Weights of a small GPT-style language model, trained from scratch on English Wikipedia: RMSNorm before each block, tied embeddings.
Each number is 128 + 24 x the weight over the matrix's rms, rounded and kept within 0 to 255. Layers, rows and columns count from 0. Numbers have three digits each.

# layer 4 MLP down (transposed), 320x128, rms 0.138, rows 168-201, columns 64-127
096100150179135120104123107134112091154077101145117144115161130156141088104152116148119176128089091177095124160131131137134144160100114132112142117142107125142120120104135144139115142163172149
120122116156154152113159116152137123151144118144119105121100145122148096111105135129110134133098130140120086083124098112164149164160151139090095138122142110154104118124150151180111149134154121
146135106146175136104114104160111132145147124120104151124164112144123074089107152083094071119138098137115106145121086151099120116129139118131127103150118098117118153136133158141161102132154081
157157142100123103106092141136163126126092146119132179150124142162094122161135148100171065100165147117139109098117130124141142154115124106121093132134153156081107169109116103123111173133166133
128132113135123130147135135067118128147121135088139130110119133101144137129105112159133095139111076124143148093143138131119145163124140150086172150111124120134103114129173101131112160146127146
121155163158121125156134151090140146133142119120129142143151151114116122109116164104134115162149147108149126128166085125170127127129153119136126138119123116106123145109097157135112113173174132
166122132133149151122143085132080120156136135132117176133125106179119092123120091142133159147139135151138116129108119121144133110143145090143080145125138112166123152122119106189159105146076124
162110096131098121137139113149114134132126157131116168100106090142129127112136117130120127114159079157158094123154126113098163130144122153107106110160102082138140116137173171122159117106122148
128129157119113148090114146132124120122108100130109190106137130142089145124185103111095108129161094113107116105143154144096150147145111113121096111114123117173089103112144169149086131132155133
119107115180098151126122139100149135121128122092111088115139140157175156135130100110131156135133160139120154107132075088163115158102140179130106100169111113128147091119166146130121163132097140
157135098125111167090138112102098128106152101113145143144111117124159129125149126138121121082100143136163152114126115084110088119103116155101075157165082120133124107178119126120153176091153155
137113149102151122119146120129142112135167128118155158132121127136121111159162116138129108120186107149111118155083171164145124094080150112156161136132112152160124122162099036135143132154050121
152106129092107156128105143120163096136148136127156158099112115136113128149122154124095115178136128157170111117119164146113153141117148100110137100164155123133190135144115121174161097129106118
083150156175087133147126151093143085131155134137106135141149115177130125165097139146127137144146096094142153160133098121146130138124101144154124122125152118130097096098150104135148191090125175
146122113157150081088105106113108136140148135082147116165141114143120098122133077137124121111084127123145148122143128165139107085173140111137098160164093147134063118182142172136158109166088112
120121134107127117091096120127140076140114152169109115129112151112121130109124143133108153151096140088135114132105119158136113145153115141179108154124123110137145108183165119162130113121145159
118146132162110144098152121122142135125132117138113138151093104146126144098151133117137075160141139154092135134151145093141099154117105113149121123150122099112144123139138136146097132112165118
109145111161150142132175114115167155152135123114152071115152149132128154135121139180153089137105166170119116185110118157075124175107117152116112126130096139115110083162117143115134131143058146
122155108123143103158100072134113126100118127126121128118129095136139141115143097119079114162137121142094094135158088129156140104167110154111146122146156146165129115128111115126124136120123142
115159120083098152125124133103115111111088122122173152110139151121130109118139174122120113135094140168119118126147134115145166133155083138129109143155130070132126125096119167137118097141094115
141121132136092139158155134146113138171129092137153132156157178120140129146115142156134102132103128141126119136124134131153096117133165160093101147067096103151133172097174140160130183131115126
136121142144132144149161142160156120137113111114161135125137118169168111121110133138188122141172155131133109131162133086110118112097140133137113134157125119110122114159104108110128118165147107
116119133131174090140121136092115147137126150133154105118116127140148164196134121147141137102131126134115105151117134112113134144129109135134156112102138144100112069148167115127134116111111128
167105102126123098109108120155098151143145134140106125124127160132134146110133127093119117146100138106133109094144118105070143109078109118096132116092154178143083138101154123102151081163086120
146111094147142091127078128129090109159133133135106145125158126131116117128128134136099109106114094138146126115164146151123131164148098138129123119147124154141130135146160137119153081142141143
107134128135180096079093121142157170124129146140105110089111125122110157126115129105139161134153139118164121156127111118141129153139081132140155096138142163130063113147077107123146124173091141
133127116130104109142138111117155141106099125096135111134085141127149119147129143135143128139153165111137141152137115093096097114135133096132081120118138117122118130161121133159114160179184131
135108123139150150116105146139085114115093131125135136096150162193155127089106132129122126119122129111134103085131104113129134114137136108104152133121110150154132138084185108141107108074095174
081132111146133138123118126090106132130088093159134103139165140138146123162120163124092132152119127095125136099115086119140139172183130143116126169103140124134142134121105126145105174110138141
129155153124126123190137131141142144162140119152115140108184106127165095140157140088118117092107146121127168147166123126149147171105111166121108165121135117104118124161125135125127072143131189
158124121137145144101148131136098101099115123088062093123150128162126129126135149126153166137091114138145125123109155126130143109093154131171125133154133122125077129100150110116127107165088155
100130134131156132147168119118134173130185110112115116152132144147123155101136139142137120131095122123150140131135100089137154110125129124129090149143138131132130191066160134139149149137089147
145112185105140148142133111121134124130187192139108153139143149151087101107132117149112101141122107167132094119154112118120152125147143148128124153084122106131129100097150168100111129133133129
144134115083121089135069125137149106189129142153106148146144101113156107122121145129074123123125099136136095117135149124103152180114135130158094083115131121135115154123093140119157140158080078
# layer 4 MLP gate, 320x128, rms 0.142, rows 169-201, columns 64-127
140121143152144161094155143128134163179116101120084089099126119131154126115124134133108183157119120112138097096107105168096152150131089133140138089117125144142121150110146129135164119140145114
087123108127116139106135101151081106185142108144109108089118123133142124123130145125059127126144110137162125170152123129116152155144181158142106153139090106104170148132123120128141105160138123
111137116155136113122101150129153150139163119172159083094160118103101138104110102164101143159101146165132083147128141161140114104135134147143157101123096128094125117146132132114121073135123105
129122140139139116135120156131129145151151149156136122144137147124177092144105151115127109080127132121126111125151111147135082088087116148131119128137125097116129144128117157143180080166135116
141118090116131146084128104166105120177120138131127113141132081189136130169129148134135107100096131172108115107118133152089093135175155129203104120145154102101125095125158138131097161088139114
146111101117150133096106126136105113134136123117147159101146078167144128117089086124127097145161103150125108119106132166133162117136127141153155080150123133148089131072134083177104110130081129
133133108148124096155109139114145159124102105172092117145122135094114149079168166136162168152117119135154156094102125097120116121136150145143075118117136079116152138094138144145132128155142115
158133116119117106136099152145129129150096123136136147129126129188130112156141114081131123129146134089124127122118096135115120124138104121129064149127168132142118111113144148146136158150097132
102104151106130124135157119113137107083117132145108126091103092135119113168115113144098117130134106144122139129114097118147163167094136135133153149140112066105122086171159127138121131127104121
159123126132122179122086124145148087120111123131138123133133145187094139080148159132133118138149127134128140156114133139081094137120122092143140101095160115135122123112122140110100114106117155
177130146129108155118135150121111124115126121122131099145160111145125140133132104108102125149183132101117131146139136115143152110119163099159160149142136098155135118125067079139163162131140117
143137092133137132127120129152152135136169154136164143114144117136156118140084152114110109153112129148162121145144161145129135155136143113150122093169100119124170135105083138156110083138108137
162134111158128154134130140123117109160128071100145133071112114142128151132121132144173125098136132160110097133125155185076103162139095131186146106144115166117083139128101156130146093151118115
151091137175126113146107105145134110144130104139136078103082113177130116137100091115143093163113164168141126099145134147154126149161117135165110106144094117135087167144155141201101100140123121
131125115117072116146108146137129135126117130124099127103142100128083124106162136141145087137164111129136087140112115099120106119114128108105190100117123113124107118125127080110110153111151097
097170112153118126108138147132112151133108110128140138171129150122142141114094105120100097126127122129131141136159148123112130069113136104120128124101135101159159146139139129118113140118119149
136093149174107084161141151142131121109094125150168133132120088163134111128140123070097124084150103136117153152158148082092108095127137154109134140169112177100107113074129094148122146142141109
140133146133103129105128134140129113130150132084131146142137140119155116092101132081169112107133100109166183159117126058118104098113160122163101116133115111108157121107126156117124126126119112
122138134130174153104132105106116137109121135098133138143131172130123123140131176118128113145105123118083102160149121107153136147147122157119125150139153112132112124127141126098099096117125137
176088124163127097117097114161085117149143165110118136155162092174121148134131112097122103119107144160098152142135114129143131150146149115095105132121121129090099142124116106138080130118114103
175128145134093094087137129125060156114118119108116165128106121122098070130145107124108139124161066111116144140124167108107121124141140102131121136158103138134097141135149122116096136111161111
127130119161101096134094161091106103131148081166138169102109130140154128097135126117176083141101115117175087140141144144112105081127156117120083136154163120128153118092109131131135118150152182
160115123147120139163123116159101134111109092129132160119129095141106185123086091131077126147121105131159126117126119117105153188130135142122149079164155105191080140097127080132111178147133128
169117142124073151159143095116158098169172105091127124137142173129115125168125158113125095085070158139116129105116121145125113105083110078119091100147114113119149123144107149097113089108117128
149122134178131133136181147105099146208153127104148125092102134149133181125137132139114175079155093153106126144131141147170111129156116157162126112101130123134056111094123114115102120123148137
130135147161093164117123130148112114139139109130093112086152131128112132162116115117128150091114115170151104115150112128123129079108139132122132108109104135144162147125101121117128135140156106
117143146154133133097143121146159173131159137150133115159090152098104120162147140118140118097088105154133114141141171172093094119132123153188085084145134128140136114136107148106166157116142143
151103106101126157155143199131099119084115151130098105120115130104128104114116088104137099108098130123154136138140129120113145096080177140111113116129094112139160136121132137115136127118117111
121079166172092134132112115165093121127144126117130144118154172121122135122123120111119119098104126083165161133098148126114106137144157169135124137157115125149152133154108146102144114157134153
110128122116131147100103125110118134124119121099081141121131126182107143135148170191091120141104119146125144107140104103134154178147166112118148131124148139139148110094126135144117172150155138
127100150112148128052137137135136150148142084164105110109153090143121150134169151102156157145110128091128152097140151136116133139118118160103128111103155094138142162098155126139143143124143154
142089145097147101157136137142138132132133109176071088118084119095170155079107109146164171106115115095123145145122123183109123115090161108085132110123134112113140165110151118153130165179143108
070134170133122115144147158109110126127125144149097146142104120157109157137129118073128133152125093141196142121076119141105125074118147117157137120154157130091128126135116147163075117164159143
# layer 4 MLP up, 320x128, rms 0.143, rows 169-201, columns 64-127
162135160131123134124129144115117106133098100118087145129142149122146128131088128117154133124180129123132141105109137131153070108123108161141144129130136151162100121085116095148203107139095118
159124159129130108145169153158154155123163161120172106138119131120094092128141107072122143136184170116147115139118093118085127149089119125115135114102142120093111146092105119181109152111113089
117122136143162097134154100138148160119177178150146157162114129112126182086134149128123158151141141095128117105140166140123082129106184211117112123099062126145114107167141153087119106108114137
124151132099167103143145141101100137096117168138118100167156133111126095156137096135124146134067089141077080121125130131145158104127098074090162137115113133091099120113145129114123095127151123
121148104118178159140126098137126093096106102123129123142108112178121139172129149172132132075100086152089112110153107136124130107152103114087142165122128114141088109118179110110071114126127144
131132131146142110143127100114156110120094108090116094148158119080165101138160130107134082120123143142121150166118150147143159136126136178110105159109126134104126144114135112091156128133106100
131151124144067127114132136109144110145141125120115170098127106189138108170093119093138085116115130151117122110139135116114158139126090121074140099158141141122090107139133136124111127110123137
159117134136091076147086111139148121132125085150166147094092099103107101150147149121149151099126099129135146110100124129108103107114119155164131093127084137129133140144112114153119130151133124
134157135103148106154108091130112131075110120137139126141103110115119155109107080146107077120125118103134162114114132126113135078166115110103103121166134129130179134128092134112123140147122097
169106145161110122099144140152116139166145085102086159118129084130136117131112159139111095130101165131145170182115136166143112111140171166142097152158144114130170136141083115150142133101119077
107073164137124093125131103114115123157127175114148126103132140122110096114153150131117129097120115091157118135174135150090147140121113151146126125133102101170108151108110110165124080118089107
134138153114107117138126165112107167111133110113072120123135128106153135116139138117125191142134119134129149103156108133109143081110112147128138136094167095185106151143147148129112143114134131
116152157107092086159126108090168123132170151165148133097141159088098124114071149104129128122146120129121122136130105117096140090135131136153110147087123092120158086086099151152118142120090146
119108153125126131142128148156148145120105161109139131135108112101146121126138133089098152111161131133110153112102152113107124117120166136116098147169131147133149141122125174107130135147117130
099122145115135151127152096159159161128125141137135122112107098132132153136116134125070098124105105116130091151161056107123093144169116104143154098174128124083091138176154107142108121130121098
166138117096151102127119108116119132090125122124157104126123128108130137151147159139120178106113110103134160133129154161130158117105143147113162135110125148133104112149143112163125126153126127
076113117138147150163159097117111107121067156122144134169158162136127132150124136173106149127120164133119107170151144127125098141149116158124137135161102153117126101076121098124129141140171151
129144125129110132139121124149110146141121136096130128151182133091176115133091101095141094143164121109130157147156138089152149088102128129148109106148130127125179109110115110153162126182092169
139071130164130118115148122139093154140148088137110138112118111151137153117146132127152132129147087133120141110146122148105103132122164131119170129077146153105127155123156094122117119125141108
158128139104150097124146063132118118065139137099135132106144115126111115149127140080147135136151108087168123156142131119134134123092127125161120089150165159121095135139112119131158097150118113
147163127079166078152130104151153123109116103145147075097124128153092135136119138112151114142118117135105118150107125100129163175105125117116121105146157126159129115127150102110157150124159135
116164124151133122115133154091125125121144103148145136145167130102138134139125100137123101139132138136156130143208118130123120104108117111172088119153111125087129115085106141126109101176142137
108101149155133122111154120087162146128102101147131108111172099137176150124150128135153123101102135134129147122146109077133092082112080182112149152101086104142166156165150119105147159129172047
114134123146145126175145136131154104100165157090152127126134159124129145121111161082132101162148161141124146091150173163125155133126131107116103139122149112151145151156142128129128114145123172
160113135131125124099098133105126126131100142144136126144098086117104103183142120137100107142105149139088139142119192098090124092127125145121154132136104126155100144135133067143119110136150110
160170157076111138095134123110085112136137114175113161145116154118139135176126092138106122150145098104117144099100152111136158165088126118114156095116138090162195116114130134118134139122129177
113121127101115167105153117123132130154124163153143111133123138082134167117124120134152111152102126143153089095130128109109143132120146137124144124099152138100166067112080118046106121117159106
129111112080147163136138154091115122096096163148167072144148137110150136135137112102091125123110136132147098128167095110155152131122103152097142146121119092101110123100134125113107161091107151
125172181126138137148109140147164150118107147171161131137170101147113158086179165120140107144143154142104133172141134091119129086165143116128132149114153131103111167137124129117185097113120123
113091125099117116128114149161176148139132125151142083138116165072130153122165126147131123107162127125103141105124092149075111113161131080152142134132123149087169151156132115144150120141114098
117128159098082078132130102107108147134157088116152160121106101143108150157142150175118150156131114142147151129123130158103154127132169153161117102148076097152105114108168106122144192131138137
161163127112128144126117145136164130152124165163145140141125121125110128136125116144128161153116141137118101102148064122091117065094106133131165115121105136144112118106114169156128124125143174
080151104117120124137111131133141104161097151136077135125114138136139100106124121132094155165114141120124108139108097130178153140100166109130062149172173125130144120110138179119138133146140091